config.yaml
n_layer: 12
d_model: 64
n_head: 2
n_kv_head: 2
head_dim: 32
d_mlp: 256
vocab_size: 2915
activation: "tanh_gelu"
norm: "layernorm"
norm_place: "pre"
norm_eps: 1e-05
positions: "learned"
qk_norm: false
attn_scale: 0.177
bias: "all"
tie_embeddings: true
parallel_block: false
init: "normal"
init_std_qkv: 0.0173
init_std_o: 0.00352
init_std_up: 0.0173
init_std_down: 0.00352
init_out_by_depth: true
optimizer: "soap_variant"
lr: 0.00833
beta1: 0.95
beta2: 0.99
weight_decay: 0.045
lr_head: 0.0204
grad_clip: 1.0
warmup_steps: 200
schedule: "wsd"
decay_fraction: 0.553
decay_shape: "linear"
final_lr_fraction: 0.0
batch_tokens: 32768
seq_len: 1024
doc_mask: true
train_tokens: 105800000
steps: 3229
dataset: "wikipedia_en"
Each number is 128 + 32 x the weight over its row's rms, rounded and kept within 0 to 255. Layers, rows and columns count from 0. Numbers have three digits each. The size before them is the row's rms in percent of the matrix's.

# layer 2 MLP down, 64x256, rms 0.188, rows 51-63, columns 128-255
096:108109100111068183121167103104203098136151125127119148118155106138102138147135097151164072128095123079097098138161121108101099103146101126112159133111139090121172173121156152121155144089069155120130152110183140151126158138101084142108138144143141167165095103110142148128060128084032096094099165134125148176104081125135153120110188174103121029119074094091111159081132093147082171102164
102:104074177156133155118134108143131120164096128175169149116209083163103143077163142144126084112124129079118125145141109047108242129165050141129112158148159109103205177133124136137153091088144127142169125136107128174093136110113146173156110096100116177070133132094136111084149135086084108070071216127145142147151088136141193114116163164095168086143144106118145123102180092154099115125125
103:168162081222156180131153127114143159108116111087162195088145100157138158120159156134195214121184126149075043161115151118110103114124162106111178120126109124108148130124149179142095177094102146187135130098116118101130139133089111143117099209157126149153155079052128160157107148118059119159146137156151126032116088110132087130093180103158149094156109125121063098148119094134131096134152
108:116127097089181155114129115181103106137100142075181136156124156144162137164168122100145186135094198093169150141092127130150119158172137100094094100086102138137163139111144128141106118084122157148167132150159155116101128159105119123106067169148120064159103117104150113120173184097138079125108096139160169112051118176163122114169103188120204152113138102171098194140166151191152187142171
095:130192156120089160090089129094133098117128116133190173176115169150119147165098115096137107172131101110148118139163120098108151133144137138164149145102144179110102078112149162198104105133145217136097128137129126116113088135167019135097106103071119133143116214130081128136171180165049101088123102107146154175164161111184140095124120140125089162130154157155148142114121112116084122109128
096:159106194120114168117134123162151127120150140128166125094122075158123129167151146121146120105177102155120134079150122135089089141123092149114125091100125125152097155137156109112113129064054255157177143155175088188089119182114150099147147143143108139158122182081099120158108123118078198150110145127127117173128078161150083115154163147159146160098088152139111173122109178058128168134051
108:146180101076137130068115129087131107142091168119151092145152069130121125113212115168112189132077110139109154116091115087139115167132167176117157100133088079129111111075099128108130135047140137103157169208124093146083129064079134150117142161139097142174146170147194091117082148135088154127139125084172079046080162161168152120169156106110137133087126128161133166108149112177167159118114
103:183184150146197141110121156177132161194149166164137112136213115131138113105154166160150192157144184149105063178129089135119193132137093119124185116126126119215165156141132179172169122108182161148115112124134122146109113087082133117139143103112165206146132152159121089095141129180168134137118157118146160109124147120119122117100120169108206132098139118084140068076131148182149119118075
111:148123135126113158125116135145180088091084110095120098165161160156115126061068093139118089170134053198118073086095101161139134125132178109129132084166094128183061134095081091125116120129093101149141130079132111136132151100149133225155141192140177114182092131106067149148135128163106122131178139141170143140132159119115087102126152144135141223160145144106107119136177067116099073163129
109:109128165107129130157106120157153074162136109070133156112104094225111079190107096182144113163157179151127067129174156140148202049122126068123134110122142138122151124113144124147187114143176093096151141107135099172070149161106218154104130092120096105146124118173087140122180165187171107148144144114182163135148111147125174089155116118122108089136098097148128154099152151152104180152108
097:145167142139102095121116119112094158120120168162089122161162128142193147092124143129114110163145124154174131126085047094113088165139142107167151159192131102106133120124083176139073197139132126161119085109126064194148103088137098174155150160166124098165172150161089112170148137139115149106124081139096038121109116171113135140099080142079089147076097182080166073082129086108169150135138
098:063102140136173113151135094105077106199184096131141112066110092130134137109054139128110058136079157099112066144126071137155123045173095133139180132142150121087054103066108103165115139124128130129114172153090160146121105115105151132113172126083126113125165139163058140145139152155128155066116110143145127181109177082136113108126130111116157213144124118080112170099110100121217139104111
118:110137191152110165107135109136114106137175123136136160166126125118051162141168123099158077189155162137190161130138122142093145182152142168156163135150125144076096107174188108072118103157130131140139134089113122130088107071068099163093101167139101140059163132108118173165142177112094132181118073111097091156198149086141233113138128146107130166128108091135118181172103056114107160130118